Weights of a small GPT-style language model, trained from scratch on English Wikipedia.
Size: 13 layers, width 448, 5 heads of 64, MLP 1792 tanh GELU.
Training: a variant of Muon for these matrices, 547M tokens, 8341 steps.
Each number is 500 + 25 x the weight over its row's rms, rounded and kept within 0 to 999. Layers, rows and columns count from 0. Numbers have three digits each. The size before them is the row's rms in percent of the matrix's.

# down: layer 4 MLP down (transposed), 1792x448, rms 0.122, rows 922-981, columns 112-223
# up: layer 4 MLP up, 1792x448, rms 0.165, rows 923-982, columns 112-223
down922 100:524499511468527554503436503503519475513469480533474495522487514540449514523528458463474488518466487521493484522472488481508482495533532483477485504488495473531555523495500456537458476527449504457491510481516507470485541551503489544491458518508544479488513481535514513519519510479461536523473523461472453483466507500471491515522466467492
up923 098:515487511494505489543496487509527473531505527458487493452524501539455463587478542516466449504493513526480530474492522540495516501504496512482512501478463496504491498503482515510501516497478529490500499477506467531541505479462519474523475548531499506508456499430533494478518482495501476470506495536466504514487491465506533503477481520500
down923 095:455532471521530478507447455538504503464467504497496474499505487480522459489506513487520492475464515462493497551551502531524524522535472495495467524459472446500473515434468509504510479436443490483491493530527464498543490485514503490504455522527528521494454548494504509503488455517472508572488470535490471515519507501466516450556488523540
up924 100:530551490498465518497536505537490481466488513478521510515495519507484511518520466536480499503485522520496518485459480510501564520481540502487526458501514468513476472489491467506467535521528493453503496515482505462490511480519467497536567494482518492505492504471506486508495532514494462487486499520491466520499538472472532529482467506484
down924 104:467445511484530496492508493503493464497497494504488506504493545514522492561524496495518519504489493505551500528506479475480491482494515537510486505481518493497506499529477494468499527508507476457480509477503499471507496522456468478508478502500488489505460525502511555493530495509504444484523492536462514465516500489465509490527528491494
up925 108:445503512523479533490501545491475479549487489503486458458543525515485521467512537518467458469491517507491538461499509491498497509497471456494517481530552522513525460449494509528477506519550518478562493481512458536523484448448514527496545535504508513476509520553489491460505472483460493485515490505485460516449465494504504465479492543508
down925 115:495532515476497562478489509491509484492419480513511446511527516492428557520530466512521501487519516502477482465507478478472480485525493515484510490513483537471464478452514481495515475496483517485509483514502548537488466496549525471540519511482473535506541490522549493449473505493503463474499507434506514453497505530488526525482475511480
up926 108:463508492508486469504457483495493455471522508472493502545494506534523509513520525473534500476527505524541507486544539502513498524509524522461465466506526539484487463429537492495488501528464481461510516516508497543482503489505469479496513497508473527517484542534502481486534522513527485489523451503466478502495471552561488526505476535467
down926 109:486531476496545562482505492470530490482493485536505477519512500536480503475519472502485507536518515504461482461462495533504484519484445506515521512481488462465454506480497493486503481515455470506488528523484544478504527441504522492523481466505494520513458489496487474473494491486491509507507489502468456481478525515525578516524488486525
up927 108:473504497444510445462487499487535510505503534499497527487475485544472490485479481502489511502477500509522497462478479525475504504516503465467479482509504491513499516503538494515468498504433540499503497533526481493471549549513472522479527515537464522534507499516475522528504509493452509518529464490473485508517500481523499480485485524519
down927 107:534534496478469499481503526505471519469515496478480504542493529511486535487512507541501542475483475513490495477554505501481455510518532513502499511499556545507499475528536536498498511471457544496473466511518526528472460534479504479526518523524521540505470549514492506493507471524534538545494495508490516502502491472563549528520540487501
up928 094:560545516485417516497484513545520487528535512528518521491488507494519479513493458485521501522494474517505492508477483486555511484493494514531522453502490458541520481510491518565512481515485495524529501492486505435480506501488544512513479501501502466521534533531525497550499453487512522502464480519502496458501446471523469518476492501470
down928 098:517538479500461491474508467594467549500503479479508489453466492495518520480532535502532531530501444469499491463482480519483494497517521483472530463493521511511507512477528472521473519524514482495496470503468450497521486515493483489464535499506459506498473465525529461581491475474483496472490505522553509480508464537445502477509501523510
up929 099:490488448474466502516518560476506519518485509512545541464499492546463526498491510479490455520536543458521474498520517481461474481468499471504458465505457565524509468484527480508523517484477515479538549516475486482527468496496484438456509493478502475516511483504454498489494494518518495471488487507509526514513522505469483500481506468523
down929 089:568498519522520499475517489467505533492483515476552523484477474496521510541506501467529517474457460537528530462520466475514509542469522502506544505526527504487483519497536504502530463498542514532478465526528515526525496473530532477500518569469448470492530511523521456493486512528494533505494551457499484436522475485495475482532461512499
up930 104:513486504495536525452534533475495520557514512515517472509513468491551500507552481486493478517540516519506489510473507495448510452474463475501474453463507484497466533469427468502496483516526445502512499527505519470495500494468495461517482486507562519478440469502525529512528496519511512504483484513490490494489458505493525492480531528483
down930 108:513478453489566547485510480498488476533516487530545470485500511496493495508535515472505433493488495536481505450511512544505478528486460484494510521517494513520464523493484490541508531532493537503542463504510532483499514495452495528482483498510511442498469448556504489515495459499548533499458494493485472425532495514509471461506494510523
up931 102:512514458501543472544460507488476587461493475534473482486531494499526492445561515479517486483510486514493510507526484541519450496510514538522476457518520479521499504498557462507514506488550504557475466474502458476521508490502512463542518506494543499500456501490466544521472502513480473492507530495503510487505544483517544498497534510478
down931 105:496554489524497463504453508519530561501442480524502533510483491455504487475490534451509527461516553485515474472462484465531501506504509485518496501472497522544499483525543468531537501469524508500507543486516518492531489468481501503503501492455481493459483494500504491507502484478535502496531515495491499464491490459475497487495485487510
up932 099:529544533505516512502474489528490570499481461473464500504522438523526527474530518520467545498504515559515465515471494483504499514488502467501475535479463522507517511485480501546490482514486487555519536505517492467503478530485508490475516530532482523463506481469419511540482524490481483502549525519551520518506494513500499440541521468486
down932 104:504542546505516513533473485508478537489488476533536471486501497492504497470508448504480496494490533539473493495509528463480502482514512497490506508535485523481507499512523533514462487516461498501516520478522523456513489516488473523510529470496452478492463506485486465550511469459500534490500517513473498514498492516482498477463525505494
up933 098:506502496480505482490512501491488504489517480495486483503493481474482552508511477533505484464486473507453491534490533465514441489551465501492504500507453527456515459476534529514491505453498514482499510481499480507488484545502515548492447486492523493509498480474511446481488517503481478512485512551506536525493511540514520492529498498457
down933 092:488482491517511511526512503502528486484469494545521487490533506520479475452500490516515497507470499498500503499445466520466511468497566522495490453529535489520467549473512512521496486468502517522477480467506526499530521484477490488499552484522485461505492475485496493472493531536505498523471513479466512474510550538494484474479479471537
up934 104:497508429512497513559529488530504472469502486513549498507513505504502471510505489485497434531485464471493496485522498490509495464525456524478482500473481554463524507475470505506511483516488520498501541516486477515463542481471527471490506506457509446443518542502483458488478502480505468508499487510484502458496476464488515477521512476517
down934 101:493525497453476543484503533492503510479498513505500464502479535480458499529461514484491519491506481479467522501477558478533495492505517510573469476507490451516464532470505483531487515519496493502487492529466502484484526548516477484532504511503428513536478513503546499478510520521447503479495491481546486484494462497492526512487544526520
up935 093:496480526552505542507499463475495487506501465468496509535503491481498468540489462467511582480478497454495484476530486442535516468534513452510479518477503548478502483515506480549489497514482491459515500529502487513488488500525473549485530497545489522446533509509486497526499510518490487550482488537466537492472456458491505538481511510499
down935 093:496474495501526499493516501527512540543493542441512478458500449474442525517517472529505440476497465500485474544520502522499496481455490472527495508533501505497535530497530487480492504455509512447425482545518513493473454522515557495484465476463509510513501508523518507502549486540556533468515461550481483505503490484486496545550454520464
up936 112:476492487499502522512456481512479489491470482507503447505510470546505487481491488462525505530506523469518463499527502477508500467515520489491488521517492493492513531466497484470476534512508529576527476510475504511523512500481495446514505490519520550501453460511537533461508526536507484447469536500478479518474494508478504493452548517482
down936 111:510517492499483452458487470522534517524500494437514472476463478547479512461485551448480517487491551492497481524500530459483534493523496477535498524514498500500499525499489490479506503535474504463501493523478484526518545507529477461526444520500481496498488567562539540506487465492496481521462519514540512511492477473470522487514489509510
up937 107:514495448485513499510525501473486492540485498495480513476505497484475502501499519511502461500509498532533518536483468505531481468491501455468486544515457450509485438509477479548498456581521465524471484485498502484510501522471513486500500477484501488495499410511473534509512475487468525530539496478475523480516523496497524491508530448502
down937 106:482429502501459492504511532499491504501517498476510502504496475469530490544485485488561469551519482514547486510497449466488430538481500452479466502509488548505532488482476498481504468556494517561475507500529526459500492511510491496456519485492505500469485470537541497470510506513490485472504512459486520499498509514480520489528506497487
up938 097:525543500508555470488478482529487492531502529525512486457517491521459488479532483497489512502515477463548487466474450471482499517488499500535493490461466513525520480487486481494492525516515565510549490507491496486493452536532509494480508514537499494550493504504528440512544481554499512511486507522495465518494467480512485499482513456508
down938 100:494464516482472515504523526583497479491501499509514536470503482471523533508536487514518458526469456479479553496461528443495497496465496541464503512540457504505480476505509521489511509508519516486507482487494535490494467517539530468511495483511444518480497524482502484503498501579479514487456500502517513487467518494490549486498509454474
up939 096:545517492531512494465499528485490502500512527519498486450510553543491488497496470498473490460530470505511526532513509532477478490502484487466543520502498544514460525500508534500494527454447508449477502514537510498504485527552509475526479511482546521484521466475504466485534477486494517465489461478541481514461505516522477509523537509496
down939 093:477523510516517497500491498484451452471523476519500480525488468506467504502515536523568482476535520510506515546502468498549457504490518474500529564487538526453507533514503518547530509481469549509491469483492493512477446497457521487518475505542514498555454508473535487513543498551493490502460469519503445495475533501482520487531492474453
up940 100:499505476520535472505516516496480562551486508515503493515457503488553544486552493515467459481506506442529506520507508477512490485496548529474499507527498486524507482508498495553522465485498494522485494536515460481529459531495485473483546529509487518497508497548521479475539546508523511528513495503431516482494492547471506497534528473512
down940 099:493445509471475480465477481494509481496497479479493534492485471482505455530520471519514506527544482516532519503514489499516465453512489497531503524520507508463513496471510521506521519482479503463511475475478507485497482523497461517473482445521538462513513519478537498498543524491511566512530499493464477543503506511501494509461478493496
up941 100:487496462457525482483488458521493521547470531509461498430542480484515474468482489501495489497494454484487481508497490518464479442505489496510537550517545506489487521491509536518509475499442534474517485492476474521539494471538535449509490535500488532482530501501489517521467514507467486508508520540492511495475492510585509505479496515477
down941 101:455478466506501500507492522506487508527536492445498515470472497478480509474506513487446502491516536497465455530502503510519450520464516531484520496515512502514513531486457487465472500496492547489465471450450507491465434538491463477518509490512429512490501535449488489487521536495481503509471491555523501461527472568514498501493492535531
up942 089:489524510472515491502494483425534504506497505558457500516502490504521514502480481495498529513553506542535482519472547493513509474457491551473500475554500505505493522544496483508524529488501480504511535517527449429507515472489479497480473464507485490497481502545517497503520494461471502442445500456501497508544496519527540508507516529507
down942 091:469507537477477501453491471510540537495529526522511483509501506577506501491507518482510498517486499481483471522530526493499503467478485491499519472452496498472525457487507528459485503519556475437498530486484500516486471517477483527487497533476536488504528551520490494488450477484492500545541502514483509505484503505453483494517516538526
up943 108:497536487507505500524517519530528517494491540506470466534542491502513499485492486503502496494529506490531512508510510456481500496464527487510473465487507495519471521526527506540535496470496515487524531565485530530492502526486515475486528449505489506528524503471492519470530468496433479509517455532484487515482571530493506499557506504446
down943 102:550489486496509503489496477510463485553511481495453541474521479496494481496511496486489474516492434525510507466468498538526474488480497538501511530489496506490560514497488549494489547507503499511487447473475471492545465512566500497527531481504517478507518484503551520527536476542532494528527499510538520505557541488490549510512545501520
up944 098:500520485496486478508519498474523501530456507499490495535491479470458533541494455502516522467526501513536494526549530473456483502481522502519562494479516437515477521500485524484511501487501482517528500486501530506510557483477522546510485573505516501462488516501482499525479516508520494507536517462462493535534488511511533522496503503522
down944 097:543479519516500516521495498480471579497502510517498460489533544500488466490526514481526500516508514491496521511482520548542507501487465537507491542487501508517540504499507419538509494535493535505475511502500543476495511472489482466474490452536478509489551562467508506483460498452494447499497461517556440491502502522501527472470489510520
up945 082:445481567537518491519520509481444527570458452522485483485478505466525481500477477479535487504497468524474494497509479504532478490512495503501516454514513512514508481519511505492500459516516529539472474481505474514496460479481518464543492533477493469498517544528512513513478551538498477524484492517520510493503504500503511468499471495460
down945 094:529507472489502484480467525472533511507496526543472544502544494484500507511486510498472491499470512485510536489525494491484540525448506517501437491523474503508526520497498502489500513504462509476507492497455483561476474477494522472528493471500499503486445531511502534517492455494517514503498526498492445512466470520465549498466478529540
up946 090:514507500487533490495557504495479468473558498485520519511498515535480535475484482470499476489480549535463473522515472507521496493446493488494496478481466484521499512489467504496513494495488421506508536532493496494514478526469476472513552505497506471540513489504472459498507500514496475491513525484467505483500488469499514494467501509519
down946 090:500459495486488493504396463496497509529437472478474471485503491436511456483489509468475523525515485466501464449490532511523476546498503488507479540504501480499498506487478507484492511507482520540487500484485483489495491501472484527486466502502530513485469499479550505509521479497508530505505517494532493482493466507455465473499455520527
up947 098:480480518445439484501544546485504515488527489533513492511480515483514520501457528538502506475476525517543492562544528509445528522494508484497487545485476499517431486508522483513478544483510527478481472497461536524487519513520461505472508474486511467518513483478499507541490495473493524497532543508502519442491505489488480518460509436514
down947 104:513526521472484515523532494514546458529478467489504523452519524499526481501507498519518498501506517497488471513501522500509478503466507485513481544539497493493480524530473501532476498492527497470496495502448491499526477465534468490511502521444497540511487483489517501488528466499453525534499525488525489450505538469468540484519517461528
up948 094:509459484487483509484500473513485488458535528489504520512518454513529452499501557493504548478507497495505465490497517486464495459503530482457497548464516541485500513495498491537475496481533484499463527498530474514548504529491498470461440500496513498526480489528476495511523517498500469494498490467497525475514494463489485509482528500496
down948 096:457481503481498530475544470518487498525471458507488502511504537497500501514504444549531460472486547518550496524500503518471523553459470498487486487512530515489467486506516467487543523524457483533489494485471520501495500523530506498475504487498503479472511518473506457510492535497495452465485480483480507474480525508508506504511494457501
up949 106:505491496525504455543483447503482553513517477534486482534492470523482508491457514490470504496498492497516472500485523515470503517491507548527468452502470512437447472531526492458521514472517499530503545513512460541478483536480479494485488534497541494478475507450511553492466536502498501514512518500481519509459510508495521478516457518514
down949 103:531523500467501542475452539530485477497496515516544484527498490464524490479494475512491450506466482472522493462500501450508455532472489536558507489468514482507492474479514524502502506477482545476521531527511454463497512495468496529498537487555478479518520516513490502539496499471494505474511492509507501501504473520506532455509500519532
up950 095:493523474458537502504452491500462468485464538458478491495516487490469485500527483520496470529496478491494486494491525470474516463502461472533517490549525512535461482508488501511505514513521528477530475468478512491473501529430521482511465476491534515494476452486485495491505524533480513458540515462496512511503442481494514538518479519507
down950 093:497507509513481503508504481486485473523530509537492488517503499509505486535516527470502536443524538540498498573494462472476517512515507492472486471534512457490488489515534489479496544520526528510474495496519479490479508478521507490484486543535505486466502505528528507480504475488518463538518509523487505532458515520505489494523455556496
up951 099:482490513478482482517485479493481526491541567546486516526540521534507476530510504522518475498497500466517469470524502496528484507492532474453474453486472491494494496559517480493455536501512537533529482477524485510522556471454539464523506487463463480444529527465517508488481508504552474515493485499478509479493524503473482481491513482473
down951 097:486514548519536520490503497472501491483493482550444514508447497503478498503513517504570471505499493540524509484513510467480534524456504494512508525487489502560471513491453505449501492515513453505490471468504505513465518448522490549520466461536509503480468515516511489491507521492481520431517559522493523501519506518498509474522515485513
up952 124:484477496511509487507500544487494508473477483488513480501458506485464482504506480539483497503506478508473502512477472534479507468505499507487467497495509511453510527529498453533510494502449451502484490491466521454540492509494474527495488537475481493494487528509512507442484500490520487468495494500516552475491504453475472483515491530494
down952 105:503500502513494490485512508490470474470492502475476504524454470495506514498525437522495522505491502514472509513501500487475515509497502496492470507493527458468512544498454496493517474498493465517522520493493508478486513469525476521527497523493485492485468510508508504468488518490496487527463541500486502481524469498509491465494530501482
up953 101:501499545482428486520513495528475506488489530530503494483501522481492472504480496518507515512501516557528453532459502459474463532534503504517526486503520539486498515460461507530505500520525518524517506488488504535488448520498487522475498446483483479510509475476505495489476481504478522512490507481490502534532476497488528511521495537538
down953 106:498574517498523510514495505474519471537547503511513503533503531493486532419493454466528456485505452469484485480549494548472478534497493486472488517506496542468487495501493508499498493464513504517501497487511502490472469514488453510520482508507493487526534467517535481541484484510484530499515526474521452546495517489497479504495510524465
up954 096:503489533533499511519514480495490441472507507487519515482516511516483509472525486558509541488542486511522493482499479498487524532495492516536443496494556496465539521463452511514468526458511518455477507514494463527480509465499485492519513521486488493517497516517535497506489522544492465483462480524550489481465483494481453460512502474508
down954 095:480477503496522596527486519451459472508508522500498545526489495500499493467503529559542507476507517481470536490474449563532518517525499517497479486521512546515548465485498512516512507532505537521497497503508511543509518488482526508491477495493455503500518500489493476530461457508521507471504534524464500523459512512538500490491505495507
up955 101:463479484470484546472524475497494474493488493540477478511503556500494515492459507468457490505477472482480535476478466513468479535507502480463469521459480481479454536524489462569509490494462531529524537516519529478507524528487473526528538518544483494503456524520484515498512507491528505507492526481490501476472461539469490468491514494506
down955 098:544525516519485490525493491502494476516544539529524515539505491493526437444512497522495518501545511479509504510464485487481508486505529509499474498501554489497547470485484480496496464482452501504473475513514508518524513505508479487494460473467531472481487529484492484524508465516476518467442499497437499521531555458499526501487509453488
up956 103:509490456478536506468473502493496582492522514464472464520512496554497518483473512502491489546484517483519486515516512491522501476470460460519514510533510492468493504459493476463508504464507509500528545539481514500489497465479491507496487542504484473498484460517490477524514482448546496479547500516456504488500512547483479483509521479467
down956 107:511492503481477527505479513467480515453518538502491498555479486474462467478489479528516471514509525572470491543517477527496470512486473489549492530478511533462507513506517501489481509525504538510530519517514487448474462472495496448476483503508484507454508480461485529492470471475512490486517468504472487505532518540530492483512458492466
up957 098:502503477500454441489549522496530529512537476504479517490509491503507500494548481503474529494443474475473524499466470534504496501483491496476557507511490454514499542496500502524536537504537552478492552464484484469473512522526521489493518498470493536514475508467519480490483523498491500514494463522484514511466478528492468463454502542506
down957 096:517527495523503496484483520492533496498495507485482508527493462502441526479499508490501460480519510517501533451525499550471514522505472475501500477510495461533493520529485500477533512502527483463516511506526465489480512484516508530514489479519476509494494483522484500493441492526522454524475499461508506513503496486533486494512470532439
up958 097:527475531500514532466477481482464524469462441492465532480485483479460496518498464478512491496553475472452527506547500471457514521497453472508481506485507510527468466501505512499534500488490541497475492490502501571551447541494537532536483503475501512475498547544495510438481541494470532536511487514521477508529485508529464531514476509534
down958 096:503522485509517495533446508465484487516479505503465532539463452545496524506499505517512530511486507491512504530497473502492490516497525507454512505494472511476537537488496465523535495535492478497513490512523519484513484479462505482482485501478545477511474493512458485480445517502485535517505537530468460525501426552541502559531498519489
up959 095:545525498433503478530452526518531533491495495452471542495498491523498511513518478491467463497522501525515506538473552533523554472513493491522518460460524476486493511537473482512512492514544522470507456514471510516514528528461455483494542524472528513533520518505510551519478462531506464481534513526475489500545460488492489535464476495525
down959 095:461583485468450501484534491511502483452538499441485515460468476505497509488534460466444479517488509503578513506482513492498489496513463487511503475464483509481483495536520517514469478503531504511471468499489516506522550477488506520534440508501512505536506498525515499582511479539478491521477488449522483497544497516509533509523466530537
up960 101:476518527484475461497515491546519496473488516498542509476528452523468512510482477520463486484516451557507478484499530497490503490456519569535467491452491449564486476486493479465494503515500496499472498466462505458510488464481534499496517479458511519537457475485476497560494487478528518537479500482445481519532460499473463508475476457503
down960 103:460476493510521480479508474512478505511463512534521514471519483533476510497534499520486483475529495566545476495488513497529516487553531539519483525453473499487518489500487525480465512514476473492511519490489535492515516531494543521494489472454524472539508471511458514499537484437550475522472490528468523500459500510532395451510508496519
up961 104:460524480558513523458484533527510468546475500464492493502527521508499479501496502523494526500534478528590528521505509445445480456472451463486522525499497526535509532492466494476509530519510443542502488500448490503492530496513487521516474471518552491437516470517476521512479544476533517486554500503504472522481527525496484471537474503514
down961 101:474498455501509489500495516499531521485521495542468487482479507540485489470503510519512510509583477515565524500546480474451530497503506494487481491489492527479482497519508501507483490507499530525507480512515532517492481463522538522534475508487523482453506483509515498507515507454517529490525503477493456538529509494522514490559496530470
up962 099:490507522484503492477516518502495488524488499521516545492508508489490503500483542521528507530514556485486491482505532524493505505513485473501522487498502470512481472535501485523497471526523450496499485508517471494507503516472470509471523525522510541501454518510550484509467573476473503530469465495445484523514501517514538501510484537510
down962 105:483503538535530486493485483435505528476506491479476507503525460507495516552529503509474480522505500512493506498486542518482502480511481538533492521521498521493525495524497515505490536495494510512501481495493456494509508474501541526487510523479522513516494500538473504508514529489468447470505480501564536494511519562479413557507514491493
up963 097:454499490469495523484502474484517478512452458464518550453495473483530504455516484532494518504501457481501504523491462565419524499506526499515508498475497495469515477520496540500562503502542524509472472493515527505456491499532480531477497480486498519510520491501517523499496491472500499532466464508502496517499483506465493542498497522545
down963 095:492483459532530500462488473498534522530519484495504540538460464486503465491501544465485506478525523515492495465521560453504520550507512524465449512488517491466480483500484504491497533510505485493479461500509504522508533496466514491513538537474526507489530506491441467452477496469485515462479531503527449499497466525522533513518507508520
up964 108:440502488506474515509527491492513513544520495510534483523477477482496487508528467508521503510512511502513439475486473540499512506479515500494469461502497458483487507509511467503471520533489515499443486488521498470505483499487516480513516484511540519533478535511454534527494471497469515511496491500500513471511510499502476537460544499503
down964 101:518520527520480485473490466515472518503523514492507477518448484511512463516549482489507514480488477494523544486477487564530461512487493521515437479487503497487523449535498461474492540528510472515456492540487546497459485470481481481475491503540515476494545507540500500497491504487488507502515474495528505516521473504482533494500512526511
up965 119:511489513505482462499498500476497504505513511527464502502520489485522516491456505507500490505492507490480493522453497519520496488497489518506506503535522525500525480494519541512493555493489519504500490528482474486496491537499504488460496510451509513512548507496466481518487512500502477478459477522551507504472480490482477535455503477512
down965 121:502472552479531446490494451508429474526504518456502513488498529527480469498488507486533476517462555505470523492484500485485483491498482490540498501459500503512501475557474512503511528511510482519509470493541527498506529481517498495476508507507535488522519476530490510519463478469485551483476517500497490516490489491466437525471466527466
up966 110:483481463494495483530530489515509523528476478507523459508474475522457518491488546528537522522535526455472503486497547511505526479519478467528544456491521515493499532505478510506531493496531506471477509492484490518495456512506536503495491502532424495465508540522440482494519507511497514492486447489471511440504485512507497553513455480494
down966 107:478530548530496513456500523437477488482504465478511478524496489481500497458524501501504455453471553554503477419487515526514518505501483468494503504500501505520513515521509457452510493530511499477493507476506469516471477487522478534439443536521486476493541503468511492471490510523505467468504528505477478514509498542543458506487508506511
up967 098:546496494505473500463467436536497511450526506487495505491515546507496483461467507490491507536441502522534480514479510521506490518531534513503486495541509508472551440483535576504470502510496528492505473490525528511474491485493498487523459458447535492476514497524454473512532512477483510494507529477492501521498558512542545532491512491550
down967 106:452524517500484501512527486454529515531484510517514473511526489537530498509478526473481465478490516455470458451493523492510534486472510528523509566521502505494497547478479439524510517516498494489475485480521522494531498508578513493487460528500491506497500523473537504539524487565474471491484444461485489510473476478465491484479487498443
up968 105:530483473487477507520457508512460510451478528520500498514479469527485534518540543485525533478556506492494506545472537542496514479543509462484488450477546511530466477447516549487434507498517488491497514465500512473531558483474475521460534526473487473461508478528479502513508541512507506501500534489500457481472463488491488521499520492499
down968 104:517470484488560489470512496478499462517448501515492525459528459520510527515526484485524448519440537520502506509475494480514495510476495494507474507516513492484494525506446497486490479545492488484497507501478546491437462495477474512506529526493521466481513529467526488506522542533465502505532476473496511501482492530485456457544488524519
up969 098:520515528555553510539485499502494471498499503485475489421553538538478510524503457490479488515480497525580468533456542496491515467498497517458458475518503502516539489457530468513548522478549524479481469473541484483483461507492482484500488481480468462520522523458478490488514512527482496463504461502487511525473512552493461484501528466468
down969 099:551525473472490509491506474489518496496473466496467472487508533532501474470535504487493500489478514484504477558511532474489507489508510504497469480488500497523522485491522479517511515463482483522496456523527507529485476505458523523472492464480462527526512517484460475461505494515482499487488497478502514557517524525452501519499520524422
up970 096:481480491513512492469495508535490507524493521516511524535495460537449502500490499471489513477517466532492497488494527509487491516463473490477490495510467523493518486464496518487513504526543518472493528507483515506535473490485460491544475511488514473477475521490505533475512495486526492514507436482484484532481486472496486481509515465510
down970 092:512530532512454468511516552508483524518528491522486495468464471476475506466479508520519529503508485471505526471504522486468545471522503541505505487537472451511495461450491492504493473544488511509476480490465539515484522498505468520467499483456424498516517545525481513491514519481472494472500513536495462479507478514531534535543500495536
up971 096:505484488461492499501500537563527527486500482469515552520534513520511492501524468542520478524480471464474519467479517540470513503496447485478579472498536483521516519475507477495554464467475493465514505513525490509474499476447447523527473454529472510484518509492489534531506494501471531505483515481469487487538515519521501441535510478495
down971 092:478541476537482519490519468490522493493440482505462491501493523499504482527500526448436448475501515460471501458511520463483478492494498541493488494539483513486524491517492516498485505508511498509488522525452532510515499485487538527491468510498509501506518542526529507519537506515465466514504485492518521482477494474470559489462464476513
up972 114:511488480507489494461521486476491522477494508552492470508510520484463506480500524467526485502510490466479491522500493459523503503465552495513477456514484439481499456504528539529502497472472538486489536502496472493481507554524446504478486478493470510527467482480490489540486510519505533477540502458487454569494485515478481476462544495493
down972 118:480478513501505506494528525514527508478535514516500439511553494469490502503493505480517468487506465476517521498533472474459471484529487524477520465464525509502502498510509472502470459498475536479525531526526450493507507499546475521517511483485501476469485479492500437505488542530498520496503500513445457535498484539471503500510544499515
up973 096:463464480509538483487467507487502477533572500522530500502466501550500491488490490499471488507503544476494533483489509508543483507451518490519468453553484527500475513509498499502525522543469497509531515501501503504495515470502517496462520528505558522494506535489455549477469489501546521462456474502485527511485501475504496491461463466510
down973 098:516474514509580538511462521456497534494484521506488518501491475511471497470481435511517468518490471499541508518490457506495454488488486439507495507503464514496493546510503546532528487529501475471411484477498470511517485464516493459522566504527542489495523552491515504512512493508458498490483514467479485485508541491503505483511500460507
up974 101:509479516561482518495502513501431478520518513509485512560544504472474495503426525500495497474552487529488512506533544529532553473469507526454470484490507478497491465492516467552446515512470511523497508469510554519532509499490468525551497487507534477510497545498519537473537497495486507467503490496498492485506509560530511524495535541491
down974 098:497529459487547520495491451508495495486519490541479504554493567509501494467490473479506511484519498483515482490521496526493500516529533475479496534538505467514501484483503484515477483448526482499508506483488470496536496465489503545508479489554502542469506549474530497538455499496540475498510513479521497507474469514501486469497519498497
up975 096:519520537538517498538491572512487465505557466478532460499501479514503472525484520473486515512530487530519471472521477510496524524531535528529514515498491512527508547507500502522446488521531545521511485514509518496503511547515469448478515494536511486521510535470455511461464495496463492471466525492510554529489529533511510549504518536492
down975 102:454480498534509432490541501474477520475487511518525519497481503468529500521538506492496490522519500540481507493470477451532451565479486501485484473509469522476480490502463503496491496522514503507508469503515540531537478472489532470469552499502502489488522538523520486503527449510517523512528514506520486487467475520510453463508475515522
up976 096:484489499515471492485509477468493485503480503508516483487499483515524476504510507489498518502493537473541460499518492470513524514512511500484499498530539555487488455433453507556477493442505513474498532519482475490451513521474501526462510502495456511566512521466470484506538493487486504487496500493500478521541455504537554504512543504473
down976 095:495480546508510501524461534496480508504487499498492515460512451499523531496527516497513527482509470515473485495524469534503559508474483505519463493486463449489519540520484434497495533511509496505483506473488489550504527540514480459501497464494472554467515511484469461493517491466512531469466536541528517498497475513472517489549498472539
up977 100:508520477517492487484509501502528488488506451468454523479445519469483486499518525550496487499499491495557522511534517519491500516491501525487465489506530522501464479517516474481487494477487531537541527522471518497504511512468511516526503511491514512559492514502502541486540503561505484486514504499460486477508452510490484489487488452533
down977 094:519505480531519547507441476517493471520478500522474502505498492513499484467518465542508506488464466491511499510478499481500500500438521482561539435478529559533493465496522535488506501506508521501509486522458534474474501481518516482497462485489465458522525524474520494482490507465498530523464448536475511508517466489501537502509516526472
up978 096:530499501497522490545480509464553510499467532466485504509492469513499514495517493495515505518462483534505527495522476478453470522490523485519477525530478516482545489490495502521469512493493520476528537520536515467451449510486503496507539478505517481522478520500516557487476475487519454471494481503538508501547502536501518524511494503488
down978 099:538480485539515487500480474562493455496522494536537482485490501479511522498553472513484479449528488569510503510513535541475520471499485537502492464491501516541456489484490508533493472491462517492506494517498516537542512500524439490508478475520526555513514489502502533490458517556496470496506479481474508538510490520479483531513524500479
up979 103:501526526472503534500527500495540502511487499499503463522505551530494493451487468493507509468524516509537467474525531506516512529508486486508512543528465520535482531476488532476491479517486461475517533478542492455516490499521490522495531515488497499481491499497500514494485446531508504493543438536496446503480448511518475498535494469500
down979 102:511528488524479518507497476455473511509487504540463540474516501495486509483580505494483500478500496487494497508480456487513493536575512482500498513465506525497482517529513496495530467514493495495450498511541507500484496522495457486519460526509468493483509488512468474523469534512511512515478455516484500477469519506489509507548513465511
up980 104:525496505493498511514474502480545534527473497507485510498481519526525486505524477487518513540498512522509504486465501519453513538488493474467486505481459525493513491520531527504475494489521500526493483488537517474499462485476502492506474487488513479466477502523501504490550517513533484462478514510495521487485532535532513476463516496537
down980 103:525508527490513497519563472505529489525496516524487531462495542511512537520505504509495502518477478498496481515552500531500482515519498485510510506528472490521515493505479506542484487470508526509484501498467557479502479514498485493482500470477540458502488476533477527541513504483561463520508480522487487474498488476562531512489501554477
up981 104:495531508488515461483508503476560499552518512538499479493507498510499487451492483498453522479498509478471502448509476493476482498511542472535519492500501456496522541508525462472480531507501452488491552505487503496530540496502480497504510499505514511445498480480491520514478524535495518511527494465522473460465517529530514505517504494548
down981 099:509524515483485519488472496523506496549452489495528509497535482506548507470500523521504509506516513514496510498485515453493484484493472460491480491467507530496515508506545489477445477505511429472513523516457535506512529444489543461504497485477521511495492525496491574518472460532529424508498521534493475453494573538448496522487460470525
up982 107:494506461483514515546494487514491536527481536528493443494534504501539484482492517493453467530509497521484466471470491564443518496459518474448517517499490482511473547471520515506435497510488496514466484501520450512484450559497526514486495503523509501475535502488477520499496481531475496498541511489502494511544499487512529509488484461487